Weights of a small transformer language model.
Architecture: biases on query, key and value, attention and MLP in parallel.
Each number is 128 + 24 x the weight over its row's rms, rounded and kept within 0 to 255. Layers, rows and columns count from 0. The size above them is the row's rms in percent of the matrix's.

# layer 4 MLP up, 576x192, rms 0.216, rows 355-390, columns 96-191
size [102 107  79 101 107 103  96  89 103 112  97  90 104 105  90  89 105  98  94  95  94 107 105 116 102  85  92 102  93  88  97  90 105  82 113  76]
[[142 104 148 125 116 148  83 179 115 190 125 109 134 136 125 139  93 105 108 138 110 110 140 112 120 161 165 161 152 106 186 141 143 108  97 131 105 157 124 129 141 116  87 143 120  88 140 179 141 149 169 157 104 143 109 152 110 142 167 137 124 143 130  99  95 149 179 131 146 150 113  86 142 126 103 121 138 105 142  97 143 120 159  96 110 119 125 158 184 175 133  99 105 136 154 131]
 [131 121  86 136 123 147 197 106  84 168  99 126 121 180  85 139 117 109 122 107 133 148 130 117 171 126 156 131 116 137 119 103 137 128  89 133 156 128 151 117 117 137 127 127 153 132 147 131  46 134 143 149 160  99  98 163 146 150 106 107 108 136 106  84 121 126 157 135 142 110 101 110 131 146 126 113 104 132  95 149 166 143 131 142 137 132 117  89 174 103 126 126 163 108 135 114]
 [115 125 113 162 127 113 110 114 170  97 115  92 154 131 110 123 141 150 115 103 149 146 137 157 139 117 117 152 135 125 109 118 113 142 133 115  85 157 117 119 102 111 129  93 116 180 148 133 179 143 147 137 157 182 176 177 118 103 135 110 150 116 164 115 118 104 132 166 153 118 128 158 149 139 139 142 141 105  75 164 159 117  85 112 154 120  75 160 158  76  91 124 100 121 127 136]
 [115 166  93 128  92 154  89 163 115 125 158  93 164 160 120 162 136 139  98 149  93 144 149 111 116 134 116 123 100 138 127 124 103 187 114 141 117 112 129  90 125 129 122 114 181 165 121 105 141 149 124 141 164  98 141  94 115  88  88 140 101 134 176 135 105 148 127 122  99 125 120 156 103 161 138 118 107 104 156 137  99 123 138 127  99  96 137 149 127 128 129  95  85 123 172 132]
 [139 135 147 169 124 107  73 136 111 159 136 125 171 148 118 138 115 146  94 148 118 172 124 122 134 112 171 109  83 171 134 132 131 136  80 137  93 116  75 136 128 122 127 112 157 132 109 123 121 112 114 177 101  84 127 155 111 117 118 176 127 122 133 130 129 149  78 129 109 116 137  77 116 136 153 138 151 117 161 115  96 148 108 114  68 145 173 157 111 105 128 107 127 104 152 122]
 [139 127 137 157 102 146 170 144 146 159  90 108 133 126 103 150 118 145 124 144 127 139 140  91 114 137  83 156  87  88 152 136  94 161  90 112 112 119 143 144 122 137 140 132 147 122 165 125 137 171 143 159 114 116 149 147 117 119 110 133 104 172 112 117  51  88  97 117 157 134 151 130 127 146 113 116  98 110 139 132 142 126 138  77 131 111 148 150 149 158 152 137  96 144 132 144]
 [104 148 143 100  90 137  82  99 120 135 124 146 142 160 137 144 104 145 148 185 140 147 147 129 150 119 109 109  96 116 127  99 126 101 124 104 122 125 113 141 172 155 163 162 120 150 130 142 142 132 137 144 139 112 126  99 122 134  96 125 136 158 126 151 189 146 130 119 120 107 145 130 106 115 126 134 153 100 125 145 149  93 163 137 129  98  72  63 111 105 107  86 119 133 152 131]
 [133 129 103 111 117 146 109 117 104 129  65 106  86 118 151 146 131 153 116 115 102 124  97  95  90 129 125 164 128 118 132 102 128 101 149 128 148 137 142 142  98 135  94 120 149 121 136 169 143 130 131 166  97 138 131 143 107 160 120  98 147 134 108 121 139 124 119 135 146  94 134 143 139 131 139 120 136  89 161  94 101 143 119 112 133 133 131 161  97 157 104 130 136 119 175 146]
 [114 146 131  91 137 158 127  76 155 106 121 115 101 136 107 137 116 123 124 183 141 105 168 149 110 130 120 124 106 120 171 126 185 120 123  99  90 105 104  87 130 102 104 119 111 152 147 159 149 149 146 110 133 122 111 114 131 128 106 116 119 140 113 155 106 143  82  88 135 106 125  96 151 148 145 135 116 141 146 139 111 106 140 152 142 120 139 140 176 119 112 137 110  91 100 113]
 [143  99 141 123 144 154 100 140 135 128 106 140  86 131 134 143 131 113 126 122  38 173 135 182 143 128 116 116 125 162 167 110 130 122 158 111 159 105  54 145 123 121 141 116 154 100 136 106 123 137 109  85 154 137  93 110 124 124 116 116 162 133 131 162 113 121 120 184 100 143 146 100 120 155 145 121 154 107 116 108 131 111 143 117 135 105 159 147 141 106 118 124 108 119 119 136]
 [125 144 134 129  98 181 121 103 134 113 125 103 124 109 138 138 145 108 185 120 155 149 121 113 128  98 128 116 156 128 151 135 160 111 155 143 136 119  95 155 160 163 164  90 145 166 176 147 130 111  62 153 133 102 155 142 134 108 108 123 115 155 127  98 132 119 111 153 147 146  95 102 125 147  99 122 112 104 113 167 104 160 145 116  86 121 168 116 122 111 139  68 162 121 136 137]
 [124 151 103 105 114 121 120 107 128 156  83 131 148 116 129 110 137 152 162 146 141  97 129 129 121 122 159 155 146 118 158 118 137 116 120 135 114 151 130 113 117  91 167  95 121 135 107 114 142 100 134 148 118 119 133 108  94 104 129 112 153 122  98 136 113 128 131 147 158 153 168 112 115 148 164 124 136 111 116 111  97 131 106  76 169 121 110 108 134 133  93 139 139 122 150 133]
 [118 127 112 129 108  93 121 174 101 107  99 107  97 166 131 159  93 124 130 131 160  63 160 133 134 153 162 136 112 135 108 116 133 137 112 131 130 137 158 139 102 124 124 142 156 174 168 144 109 125 126 136 129 113 139 168 140 115  93 138 150 137 107 139 137 139 136 120 165 123 116 132  97 140 168  99  83 110 113 138 135  93 113 131  90 138 135 122 197 104  87 176 150 131 103 130]
 [143 129  65 113 129 133  96 101 139 135 158 134 125 132 168  98 114 128 138  95 154 105 134 139 115 137 105 136 136 130 125 111 164  86 106 125 129 116 109 121 153 136 130  95 113 111 102 118 128 129 129 122 138 128 117 151 163  85 121 121 126 149 193 191 107  85 136 105  95 146 138  71 103 109 163 139 162 114 161 105 111 114 160  97 122  95 148 138 137 166 114 174  94 119 133 122]
 [153 117 113 118 132 126 132 141 114 127 116 123 128 158 104 142 163 157 107 117 110 139  83 164 171 131 154 135  98 117  92 174 123  95 102 120 141 115 135 132 135 118 108 122 137 110 124  94 156 108 127  94 139 119 172  93 173 106 117 140 111 136 175 117 131  97 124 145 127  78 152 128 117 148 151 169 143 139  86 152 118 114 130 138 134 130 103 147 130 128 112 126 129 152 135  90]
 [115 139 121 128 111 109 140 145 138 107 132  79 114 158 118 174 141  99  89 108 147 143 116 164 127 145 130 162 130 189 121 153  97  97  91 143 129 138 136 129 118 111 146 143 125 106  94 102 162 126  99 171 140 129 125 117 147  97 152 137 138 108 112 137  86 122  61  74 142 119 163 125 119 140 151  96 146 132 119 109 136 155 122 130 145 150  62 145 111 145 130 141 121 101 133 154]
 [181 119 149 108 129 127 154 107  97 157 140 110 107 153 140 128 101 124 140 189 105 125 108 102 156 148 157 124 112 119 162 141 130 118 103  75 111 110 126 154 116  67 131 116 140 137 166 139 138 122 150 111 136 116 124 122 152 108 123 104 131 207 150 108 126 166 126 115 131 143 134  84 146 100 122  89 149  87 116 104 141 100 119 117 161  84 129 114 137 140 133 164 127 114 132 115]
 [143 173 132 113 130 149 148 166 163 143 125 114 124 166 160 141 139 137 143 123  98 118  98 121 111 142 121 146 149 156 177 124 137  84 127 155 122 132  97 132 181 153 107 121  94 128 128 145 103 168 117 101 155 117 109 142  87 117 125 168  90 127  95 132 112  95 109 131 146  99 103 117 126 148 127 148 133 129 133 165 117 107 131 146 114 121 153 134 147 154 127 112 125 160 116 146]
 [ 89 128 144 102 121 143 121 106 137 136 150  97 120 157 143 158 135  95 117  95 101 144  77 169 149  96 146  95 137 128 114 121 117 139 104 116  92 154 133 109 130 137 141 166 120 114 100 167 118 103 134 180 143 164 129 104 124 134  72 100 118 113 154 127 122  85 123 133 102 118 108 118 128 118 123 153 152 164 110 123 166 121 105 114  96 136 143 160 121 110 166 142 144  99 152 180]
 [100 115 126  99  86 177 117 115 151 113 129 138 152  90 156 136 119 141 133 140  81 125 117 135 142 140 153 161 126 166  95 140 189 116 135 101 149 125 152 127 132 164 176 106 147 173 138 126 129 115 137  88 129 161 152 133 159 140 151 137 108 124 140 133 132 122  99 166  82 147  78 118 110 156 154 125 123 164 172 149 137 136  99 153 155 108 111 109 124 109 138 153 170 111 121  76]
 [130 104 144 135 123 129 148 125 116 143  86  67 103 159 139 143 128 129 135 183 117 146  85  97 102 139  96 138 102 122 128 108 146 171 125 149  99 115 131 146 128 157 137 131 171 135 136 149 157 104 165 137 137 117 167  96 137 138 182 161 140 175 130 129 105  63 136 134 119 100  96  58 150 118 153 146 149 144 107 158  84 119 159 109 113 143 112 139 121 107 118 102 122 120 101 104]
 [ 75 138 119 112 162 162 105 151 168  97 150  49 115 125 162 119  74 145 126 134  94 145 139 152 135 134  92 138 136 116 185 133 122 131  97 144 134 117 112 113  73 146 152 159 102 111 162 119  88 140  89 117 163 142 113 127 156 127 104 101 141 140 161 114 102 114 142  91 120 101 108 104 117 175 127 142 123 135 128 120 113 131 120  98 153 135 120 143 134 116 144 160 120 138 122 138]
 [133 116 124 166 126 124 132 165 127 165 141  96  78 151  73 130 127 163 146 151 126 120 149 120 120 164 147 132 126  85  89 142  84 115 157 166 152  82 114 104 125 140 138 135 126 143 150 117 128 102 146 116 110 159 138 135 136 118 102  94 139 133 117 135 172 135 125 144 112 112 160 141 160  97 124  83 124  68  94 126 133 139  96 153 124 146 141 122  97 141 105  94 156 146 159 104]
 [ 98 160 132 139 115 116 107 114 148 111 116 129 128 158 115 140 113 169 106 129 114 144 102 119 120 154 124 148 104 124 120 112 113  79 162 157  70 157 106 111 148 125 156 101 129 109 133 140  98 137 140 123 125 145 164 123 175 107 131 118 127 124 122 150  79 129  98  84 118  94  86 103 125 146 109 150 145 139 140 155 109 114 108 163 163 149 129 117 154 127 133 115 108  92 118 140]
 [120 129 135 108 125  86  93 125 148 122 106 183 134 100 167 134 134 145  77 112 140 112 152 147 146 126 145 104  86 154  99 151 112  78 112  86 138 154 106 116 139 123 145 118 127 147 135 161 110 130 109  83  98 101 165 128 182  92 113 124 130  81 117 132 151 136 128  95 146 119 133 145 132  92 137 106 179  89 122 156 122  75 154 172 137 129  90 145 137 123 138 133 112 100 135 141]
 [ 95 111 123 132 125 135 121 146 105  87  99 126 120 173 167 142 133 150 139 121 179 119 130 124 151 109 126 151 114 145 106 165 137 102  98 105 158 119 132 114  81 119  91 105 138 116 104 104 124 138 162 168 149  91 136 144 158 157 132  85 156 149 117 137 149 139 158 140 188 142  90 149 138 121 175 103 133  93 103 128 135 118  92 107 148 117 157 148 104 142 201 129 110  97 105 112]
 [ 88 145 157 105 114 112 152 157 148 134 122  98 141  86 125 141 157 126 146  91 128 106 128 137 123 143 112 159  81 172 112 159 187 128 126 137 142  90 103 109 105 183 114 168 114 151 147 114 141 121 158 137 140 131 176 127 121 103 108 118 121 118 122 154 120  98 143 159  77 148 130 105 124 162 104 124  99 152 146 143 141 150 124 106 125  87 137 118 138 106 112 130  93 110  86 145]
 [158 124 162 138 118  86 123 133  85 141 102 108 132 121  97 130 122 149  80 147 160 156 104 153 126 169  91 146 107 103 138  98 114 153 133 138 157  76 133  95 139 142 109 147 103 114 119 105 130 128 130 141 100 137 121 129 138 118 129  72 134 173 123 118 120 128  92 109 167 145 191 136 136 146 170 147 129 117 143 167 132 114 167 155  50 103 126 127 188 172 141  97 151 125  75 116]
 [ 90 119 135 134 130 118 114 119 164 131 113 143 132 130 144 145 123 143 122 115 115 136  90 101 109 168 144 117 155 141 101 119 128 135  93  79 125 107 121 100 174 129 149 151  90 131 138 139 102 148 110 131 162 106 107 116 124 165  89 147 138 111 137 133 138 135 136 119 174 144 179 133 143 134 168 141 108 124 146 137 153 159  85  83 122 125 105 116 150 114 165 119 208  93 119 137]
 [146 133 136 128  91 120 120 130 166 115 139 166 112 141 128 139 129 182 146 161 154 141 158 153 131 104 157 112 126 125 121 115 149 120 151 155 135 115 115  90 141 179 122 162 115 142 136 130 131 169 144 121 122 106 141 155 155 129 148 120  88 132  90 139 127  67  74 124 122 143 132 144 117 162 141 126 117 128 127 127 108 106 131 111 174 123 131  95 126 165 129 111 153 123 124 149]
 [110 136 170 118 127  83  96 147 106 113 163 138 156 113 148 131 129 116  92  94 162 147 137 144 124 130 130  99 156 153  93 145 176 116 114  99 108 145  88 110 145 110 105 134 111 127 136 143 153 125 123 148 131 119 144  84 120 144 129 163 134 108 131  74 117 132 154 167 123 143 197 139 109 157 142 130 155 130 121 125 100 110  96  99 125 154 130 165 134 192 114 118 137 115 106 112]
 [147 108 163 160 136  82 109 124 142  89 117  75 140 132  94 146 113 147 111 113 121 122  84 145 160 145  59 174 127 179 130 156 113 101 128 121 161 132 112  82 109 127 132 107 149 103 161 120 171 169 107 119 163 154 157 123 138 167 101 137  98 128 113  90 122 103 123 117 131  97 113 138 119 118 143 108 116 107 134  96 112 136 111 136 158 102 149 150 160 138 171 131 132 113 123 128]
 [121 111 109  75 122 135 175 115 109 153 112 105 121 119 145 121 140 133 103 138 133 112 111  82 102 142 117 142 153 166  98 132 124 136  84  96 185 132 126 148 135 124 121 145 106 126  88 101 103 127 111 158 123 131 131 150 124 161 132 113 112 126 131 178 120 100 171 117 108 168 133 129 100 127 114 146 164 108  83 116 107 131 195 128  89 115 166 186 139 111  99  81 115 109 142 120]
 [131 157 145 158 194 116 107 175 134 157 130 132  78 135 118 127 107 135 112 165 155 138 167 114  99 131 106 145 162 145 112 122 132 138 118 115 119  93 153 128 176 125 132 145 124 143 116 107 136 121 167 107 125 157 138 123 112 116 159 133 109 154 161 183 128 118  92 102 136 123 139 151 104 137 120 158 127 171 124 135 111 129 126 130 109 114 158 156 160 153 149 146 183 178 136 124]
 [143  96 116 122 124 149  84 115 161 170  71 135 141 137 153 148 129 153 130 134 106 112 123 117 115 140 125 100 120 127 184  91 119 155 107 126 140 140  98 144 158 148 114 142 102 166  87 138 149  94  77 135 131  88 165 169 117 103 154 146  81 132 128 143 110 117 154 150 107  89 144  87 115 111 126 115 122 113 143  82 103 163  95 136 148 112  99 121 137 107  90 126 126 123 136 122]
 [140 124 166 112 170 134 157 130 139  91 126 129 132 162 130 141 126 117 104 145 133 151 127 123 112 129 125 114 146 127 106 148 155 137  95 133 106 176 109  88 101 140  79 141 144 131 133 135 125 139 144 159 131  83  85 155 111 103 169 127 120 114 113 151 115  77 125 142 109 122 158 151  90 138 114 129 101 126 156 150 135 126 155 108  90 129 124  90 170 163 135 119 168 134 160 122]]
# layer 4 MLP down (transposed), 576x192, rms 0.25, rows 355-390, columns 96-191
size [ 98  94  75  96 107  89  89  80 107 109  87  86 106 101 134  84  95  96  94  87  92 102 114 111  90  89  86  95  96  89  93  78 104  80 118  78]
[[134 158  84 131 106  98  97 133 154  79 147 108 133 122  86 156 124 107 109 123 108 115 147 161 139 113 109 138 121 132 158 135  89 116 176 146 109 138 136 144  93 176 108 115 148 163 112 137 143  99 145 115 129 158 140 119 140  85 143 162 151 131 120 128 154 125 123 126 103  70 139 128 105 122 174  97 155 206 176  89 142 124 160 138  55 123 116 128  98 138 126 155 123 112 148 128]
 [128 126  99 152 193 121 127 135 159 141 133 109 158 128 135 117 152 151 112 145 151 125 110 150 125 161  95 153 125 133 158 115 169 141  92 100 102 119  92 141 168 143 131 126 161 138 159  91 124 146 150 135  99  97 180 139 136  95  92  76 108  82 158 133 127  56 114 123  85 140 113 125 147 119 142 153 137 138 123 104 101 137 129 118 149 149 170  91 129 127 142 161 144 115  92 150]
 [141 169 135 116  80 112 145 138 111 133 124 134 110 118 140 128  98 126 150 117 124 131 115 113 119 127  98  92 146 132 128 121 169 135 129 101 143 102 169  80 119 143  77 163 135  73 145 144 107  98 125  88 127 138  90 104 112 129  90 156 162 122 180  60 170 145 147  87 135 128 113 127 129  86  66 149 158 139 157 122 130 155 130 146 100 143 171 111 106 135 136 123 180 152 162 118]
 [153 157 119  96 210  89  97  94 149 153 123 138 126 127 132 123 110 134 149 110 131 120 135 173 119 113 100 131 145 121 136 121 140 162  80 110 134 127 105 139 123  77 143 143 110 103 146 127  97  93 113 166 164 138  85 147 129 124 148 178 164 150 139 129 130 133  95 128 166 177 130 117 139 113 139 128 143 114 140 154 152 135 118 111 145 117  99  81 149 110 140 118 168 105  88 150]
 [111 164 118 125  86 121 123 117 127 125 122 134 153 137 171 143 106 107  93 126 127 101 148 103 159 119 149  89 114 119 145 126 119 115  81 145 127 135 137 133  98 120 132 114 128  82  93 169 120 108 127  92  95 134 129 139 146 148 129  96  88 126 143 121 138 120 134 161 214 112 101 148 108 109 144 135 125 132 140 108 114 139 132  96 110 144 124 142 124 159 164 153 145 153 157 121]
 [120 112 154 125  73 118 169 130 116 138 126 148 102 111 150 172 105 132 133 144 111 115 109 123 117 157 111 144  97 122 103 115 135 162 123 110  90 116  46 140 140  80 132 127 120 128  65 130 139 175  96 145 162 123 155 123 117 101 155 128 141 101 115  96 125 178 105 137 165 136 109 140 123  90 159 153 114 119 128 134 139 131 129 106 147 133 164 128 117 125 105 171  90 155 152 120]
 [140 109 161 151  53 132 130 136 129 117  98 123 113 102 117 147 109 106 148 132 141  93 102 112 156 178 136 158 113 129  99 165 124 143 148  89 128 112 125 118 139 132 136 150 171 108  78 163 112 123 136 148 114 194 143 147  94 118 143 120 175 163 121 126 135 129 123  91 109 118 161 140 141  91 177 142  81 129 158 108 153 142 137 137 151 134 135 164  82 120  88  99  90  84 159 122]
 [169 144 104 132  97 105  99  85 130 149 135 175 167 148 106 131 122 129 121 131 142  59 120 140 129 100 115  94 143 109 143 136 116 122 105 144 105 130 133 129 132 166 121 108 122 125 142 170 121 173 126  70 123  83 114 131 126 124 139 188 147 125 173  95 143  86 137 133 153 142 128 138  90 118 166 105 102 156 147 142 141 146 127 130 101  98 115 142 129  92 154 142 102 130 128 162]
 [139 121 122 138 175 119 149 139  91 143 141 146 104 182 134 132 121 109 144  95 153 155 120 131 128 107 173 150 149 140 127 186 135 146 146 108 149  96 135 140  99 108  83 130 106 162 104 108 129  87 116 129 134 163  91 135 185 110  80 165 107 148 147 158 131 133 105 168 135 104 109 118 104 145 112 161 110 142 115 141 126 125 150 122 105 115 157 123 120 115 127 142  91 163 152 150]
 [116 124 132  96 111 136 136 119 128  57  98 128 101 135 116 137 146 130 109 103 105 171 144 104 138 123  86 126 164 139 123 111 138 105 154 159 128 129 135 115 145 115  47 106 131 121 179 129 106 137 118 151 108 117 126 139 175 184 104 128 129 162 140 147 197 165  77 153 102 136 124 102 119 192 127  95 184 100 154 120 121 135 176 142 118 132 125 122 164 110 115 133 108 162 132  90]
 [107 123 141 171 128 113 139 147 130  94  86  91 105 107 148 106 148 115 143 115 130  93  95 132 134 138 115 122 131 106 114 146 135 135 119  84 127 123  93 162 110 106 134 117 132 156 119 168 143  96 111 148 164 133 124 113 133  78 101 133 123 131 104 161 137 140 129 131 113 133 128 140 157 142  72 123  77 117 118 124 156 147 132 130 163 155 119 102  87  92 169 130  93 164 111 153]
 [ 99 108 147 134  81 121 104 148 122 116 123 104 162 127 155 156 150 122 127 100 157 137  82 131 119 115 170 136 203 106 106 149 110  75 138 112 146 141 149 124 143 141 124 169  95 103 139 144 136 150 119 134 160 128 126 160  97 145 135 116 146 126 162 152 125 125 121 106 132  80 110 156 133 105 141 109 134 184 125 124 101 124 136 133  96 133  95 215 115 125 117 111  99 117 104 124]
 [139 157 157 139 158 133 130 175 140 153 143  77 106  95 125 159 157 117  91 155 119 148 144 143 144 175 108 133 119 102 137 133 148 157 112  86 126 125 133 106 109 137  76  96 185 106 131 120 139 116 120 109 153 128 117 145  99 112 134 155 148 117 158 136 102 104 162 118  88 169 108 161 127 147 104 118 127 136 109  98 121 174  98 139 143 188 157  95 143 131 142 142 116 166 158 161]
 [129 157  96 138 105  95 120 167 113 149  93 104 155 150 101 132 138 166 141 145 167  86 138 115  60 124 128 154 136 171 140  93 117 141 131 129 135 137 119 125  85 141 143 118 104 137 143 129  89 159 108 114 115 146 118 141  63 108 108 136 117 121 137 119 150 117 173 124 140  95 132 108 152 122 146  71 129 126 145 109 109 168 124 148 124 131 114  68 102 139 169 159 174  99 104 142]
 [114 101 133 110 176 142 121 143 149 102 133 146 117 147 147  90 179 155 151 110 101 124 104 116 139 108  70 123 105 131 128 146 129 122 165 118 151 135 126 139 132  93 148 157 135  84 135 107  83 120  95  94  94 126 124 138 122 117 138 121 137 160 148 110 136 127 128 121  89 108 140 167 118 133 154 152  84 142 103 124 112  98 158 145 138 113  82 149 117 154 134 127 139 136 153 137]
 [151 132 125 171   0 118 152 128 152 146 136 154 136 109 103 140 113 133 150 135  90 136 147 152 128  98 154 114 142 129 128 161 138 168  88 109 113 161 119 157 135 106 123 166 101  78 139 105 110 165 110 137 132 114 139 141 140 114 110 107 124 130 139 127 119 136 141 130 135 197  68 154 137 112 139  99 110 144 120 149 125 129 129 153 120 121 142 137 146 136 102 125  95 144 107 131]
 [125 134 156 138 112 150 162 129 163 131 122 125 139 123 151 142 167 127 150 118 136 166 120 124  98 120 111 148 124 129 127 131 158  95 112 112  97 132 152 130 130 164 139 100  96 127 147 126 113 126 156 135  94 116 120 105 133 104 134 151 127 166 107 118 111 109 130 154 144 108  90 137 127 115 162 106 159  96 143 154 117 146 154  89 151  93 132 117 136 159  79  87 127  52 124 115]
 [119 153 137 148 128 130 126 141 143 117 134 121 113 131 194 140 145 128 139 127 159 176 162 145 131 154 161 123 164 136 121 111 136 137 131 135 140 121  90 167 133 161 147  95  90  81 128 134 111 147 125 144 119 108 150 135  90 139 129  97 146 136 127 119 120 136 113  78 106 165 104 127 156 140  86 124 141 143 141 108 170  94 132 115 125 155 161 180 124 100 100 107 134 106 112 131]
 [135 141 149 154 184 160  94 124 174 107 124 112 108 131 149 127 137 136 148  99  79 171 145 158 124 116 111 129 149 155 129 113 138 141 119 145 115 110 109  77  96 163 127 147 108 170 129 108 138 136 166 100  82 154 135 157 152  69  73 112 120 145 155 114 133 139 102 103 123 150  87 157 156  93  97 132 151 156 129 138 112 142 135 122 158 149 115 112  83 101 138 126 111 155 126 163]
 [ 88 117 139 125 186 114 121 167 177 103 102 146  90 105 123 125  98 108 146 152 146 118 115 145 201 130 103  95 164 133 136 128 151  95 103 121 167 173 104 125 149 148 107  84 144 130 127 110 136 173 123  93 159 158 101 147 106 116 146  94 130 165  74 134 121 137 109 153 145 131 127  96 116 112 108 138 145 167 132 166  77 130 150 161  87  88 150 100 131 128 140 147 140 135  90 138]
 [ 66 134 129 161  87 106 119 147 101 151 111 120 100 123 141 110 137  99 129 110 113 139 128 122 179 163 144 118 164 166 121 172  99 186  96 176 138 156 128 127  94 120 113 138  83 139 120 141  86 138 154 154 183 134 109 132 140 122  94 161 152 151 151 107 115 144  90 135 153 103 108 114 114 139 126 126 119 150 109 109 148 126 151 145 114 101 142 168 120 115  87 130 111 124 164 164]
 [129 119 125 141 106 131 118 127 133 165 123 141 157 112 153 117 120 119 119 170 113 145 109 148 128 135 119 137 152 155 127 106 146 140 110  86 137  98 141 124 154 143 195 123 151 168 114 145 125 104 128 132 128 148 105  96 138  84 143 116 147 118 145 104 163 134 146 111 135 110 139 117 154 123 156 159 140 142 164 122 106 137 148 121 133 118 121 126 103 148 153 121 172 117 111 129]
 [120 124 104 157 170 133 141 127  80 138 191 121 112 168 102 136 134 131 110 120 159 139 179 163 133 144 118 118 123 164 152 172 125 116 129 139 129 112 160 126 124 155 126 110 122 119  73 117 112 113  88 138 133 117 127 137 154 104 146 119 130 149  56 141 107 128 146 141  93 102 130 144 157 113 119 102 144 101 135 124 172 146 119 149 144 107 125 153 111 119 123  84  92 102 159 132]
 [107 136 114 159  77 122  98 184 140 137 138 120 107 152 135 144 150 125 118 132 152 129  76 131 152 114 112 124 178  95 135 119 156 117 123  77 119 124 103 121 104  82 111 125 163 138 110 116 108 120 155 146 118 159 165 119 140  98 154 132 100 130 135 142  98 168 101 168 135 163  94  98  70 135 121 117 117  96 120  89 118 111 182 131  97 143 137  93 163 108 129 113 161 142 117 104]
 [106 139 105 118  85  93 162 161 109 133  95 143 128 119 154 141 145 111 136 117 127 115 115 126 135 155 140 167  86 103 136 160 128 143 100 123 115 127 114  76 146  84 140 142 166 115 121 134 113  83 102 160 155 179 150 123 117 112 143 158 136 141 176 173 123  85 119 148 124 140 106 129 119 114 144  91 144 176  90 136 131 139 176 174 146  85 132 114 141 123  89  82  97 102 116  99]
 [149 130 134 149  72 130 119 146 106 132 126 133 141 112 149  97 149 122 125  86 104 115 103 158 153 152 164 140 101 141  84  55 119 130 107 190 140 138 141 132 100 129 147 114 106 141  86 125 113 124 170  78 146 122 166 154  97 137 125  99 141 103 133 126 122 147 147  95  99  99 142 150 139 112 145 129 135 140 106 102 119 125 145 125 142 161 122 160  92 108  69 158 122 112 157 122]
 [121 145 134 178  45 120 114 115  87 122  98 130 148 113 154 124 134 138 132 113 111 164 126 176 114 158 141  61 104 115 155 148 125  76 121 110 116 114 160 108 147 147 120 120 154 112 117 112 141 153 125 158 163 134  94 108 129 107 114 111 137  98 163 116 124 137 146  96 123 133  87 180 101 123 123 134 137 124 157 112 132 109  97 123 104 163 123 125 136  85  57  92 134 178 145  94]
 [146 124  70  78 120  98  64  99 125 137 143  91 161 114 101 129  98 164  99 103 101 134 133 159 119 120 158 134 131 151 118 153 169 146 127 146 162 145 180 115 147 135 149 113 171 134 109 131 119 126 130 178 136 129 128 128 148 125 158 169 141 145 137 118 108 109 110 166 127 133 113 143 150 118 112 141 143 121 137 149 119 176 110 124 129 105 101 144 126  83 157  98 153 117 168 112]
 [158 116 127 122 145 114 111 108 147 110  93 138 134 124 129 131 123 124  99 122 172 123 142 136 120  73 134 127 133  91 154 161 136 144 144 210 143 106 111 157 116 122 124 138 138 175 120 107 132 113 112 139  96 119 118 120 118  98 124 125 131  83 116  88 147 153 120 127  96 128 123 108 101 133  77 123 142 128 154 110  90 124 141 187 139 116 139 141 145 134 145 122 100 137 134 149]
 [138 138 135 142  97  92 105 109 130  86  85 173 155 154 138 138 111 148  90 189 143 146 120 113 144  75  92 142 156 112  92 158 129 139 123 110  80 168  86 144  95 119 106 131  96  84 117 126 159 103 147 119 150  98 102 139 144 101 115 167  95 124 125 119 121 107 122 113 131 159 128 160 134 138 124  99 130 162  94 122 139 121 180 135 114 117  87 158 133 116 127 153 144 137 119 125]
 [161 114 113  96 161 120 112 117  84 120 156 152 119 183 117 145 102 132 149 104  89 134 143 142 117 128  94 129 120 108 101  87  89 108 137 197 122 139 134 117 141 134 185 138  98 160 133 138 121 144 104 122 165 106 134 152 114 123 120 184 106  84 130 167 114 142 124 163 120 116 139 109 129  98 130 147 110 119 125 111 128  81 142 134 133  98 150 113 120  85 103 115 131 148 139 178]
 [147 138 134 135  54 124 133 126 117 163 114 117 139 113 103 131 159 125 159 138 155 129 180 125  80 104 176  93 157 112 144 110 133 145 135 131 134 137 119  87 104 138  85  87 101 100 130 130 100  94 125 108 130 179  93 123 111 114 147 162 108 100 114 126 146 151  98 207 130 132 148  98 128 103 125 143 109 126 109 109  79 124  91 105 160 167  94 118 106 129 115 146 148 129 102 124]
 [136 122 106 122 115 130 128 102 145 153  95  76 172  92 110 107 134 177 123 145 117 144 123 188 123 146 166 108 175 138 116 130 112 133 136  88 131 128 137  99 122 137 116 129  95 141 130 130  85 121 164 146 125 105 134 104 115 119 143 113 134 141  89  97 162 152 134 128 113 141 117 113 174  97 113 172 171 153 141 138 160 104 134 121 111 131 166 128 147  84 133 103 143 127 149  68]
 [152 141  96 154  94 145 127  98 127  92  83 138 140  86 137 121 149 126 143 125 131 153 118 142 158 147 125 133 118 175 154 114 110 161 122 167 128 128 122 125 113 133 135 115  99 116 135  98 151 131 139 110  89 126 128 132 126 123 139 195  99 136 116  70 153 135 106 121 104 119  97 124 149 137 162 128 120 128 158 135 117 123 152 115 149 113 110 108 122 114 141 140 118 103 142  80]
 [130 118 167 143 142 111 132 154 146 198 148 117 140 112 119 165 138 155 109 156  95  69 119  75 100 148 101 155 101 120 124 114 126 142 116 120 119 121  70 110 203 120  99 123 119 151 110 156 162 104  86  80 131 114 129 142 133 119 145 102  87 125 125  78 128 134 100 118 113 121 157 150 109 139 155 113 133 124 124 121 162 141 116 113 137 111 180 148 127 126 164 119 129 118 102 145]
 [142 146 120 165 123 110 118 108 119  99 143 138 145 105 101 111 102 115 126 165 116 152 139 124  99 113 160 127 146 155 117 115 143 136 111 162 117 131 133 214 141 111 124 137  97 112 157 136  92 173 131 176 117 162 131  91 136 122  92 121 119 165 124 104 115 161 144 129 132 125 120 132 126 130 108 110 168 140 131 122 123 163 153 103 157 113 120 136  79 126 143  93 136 122 112 122]]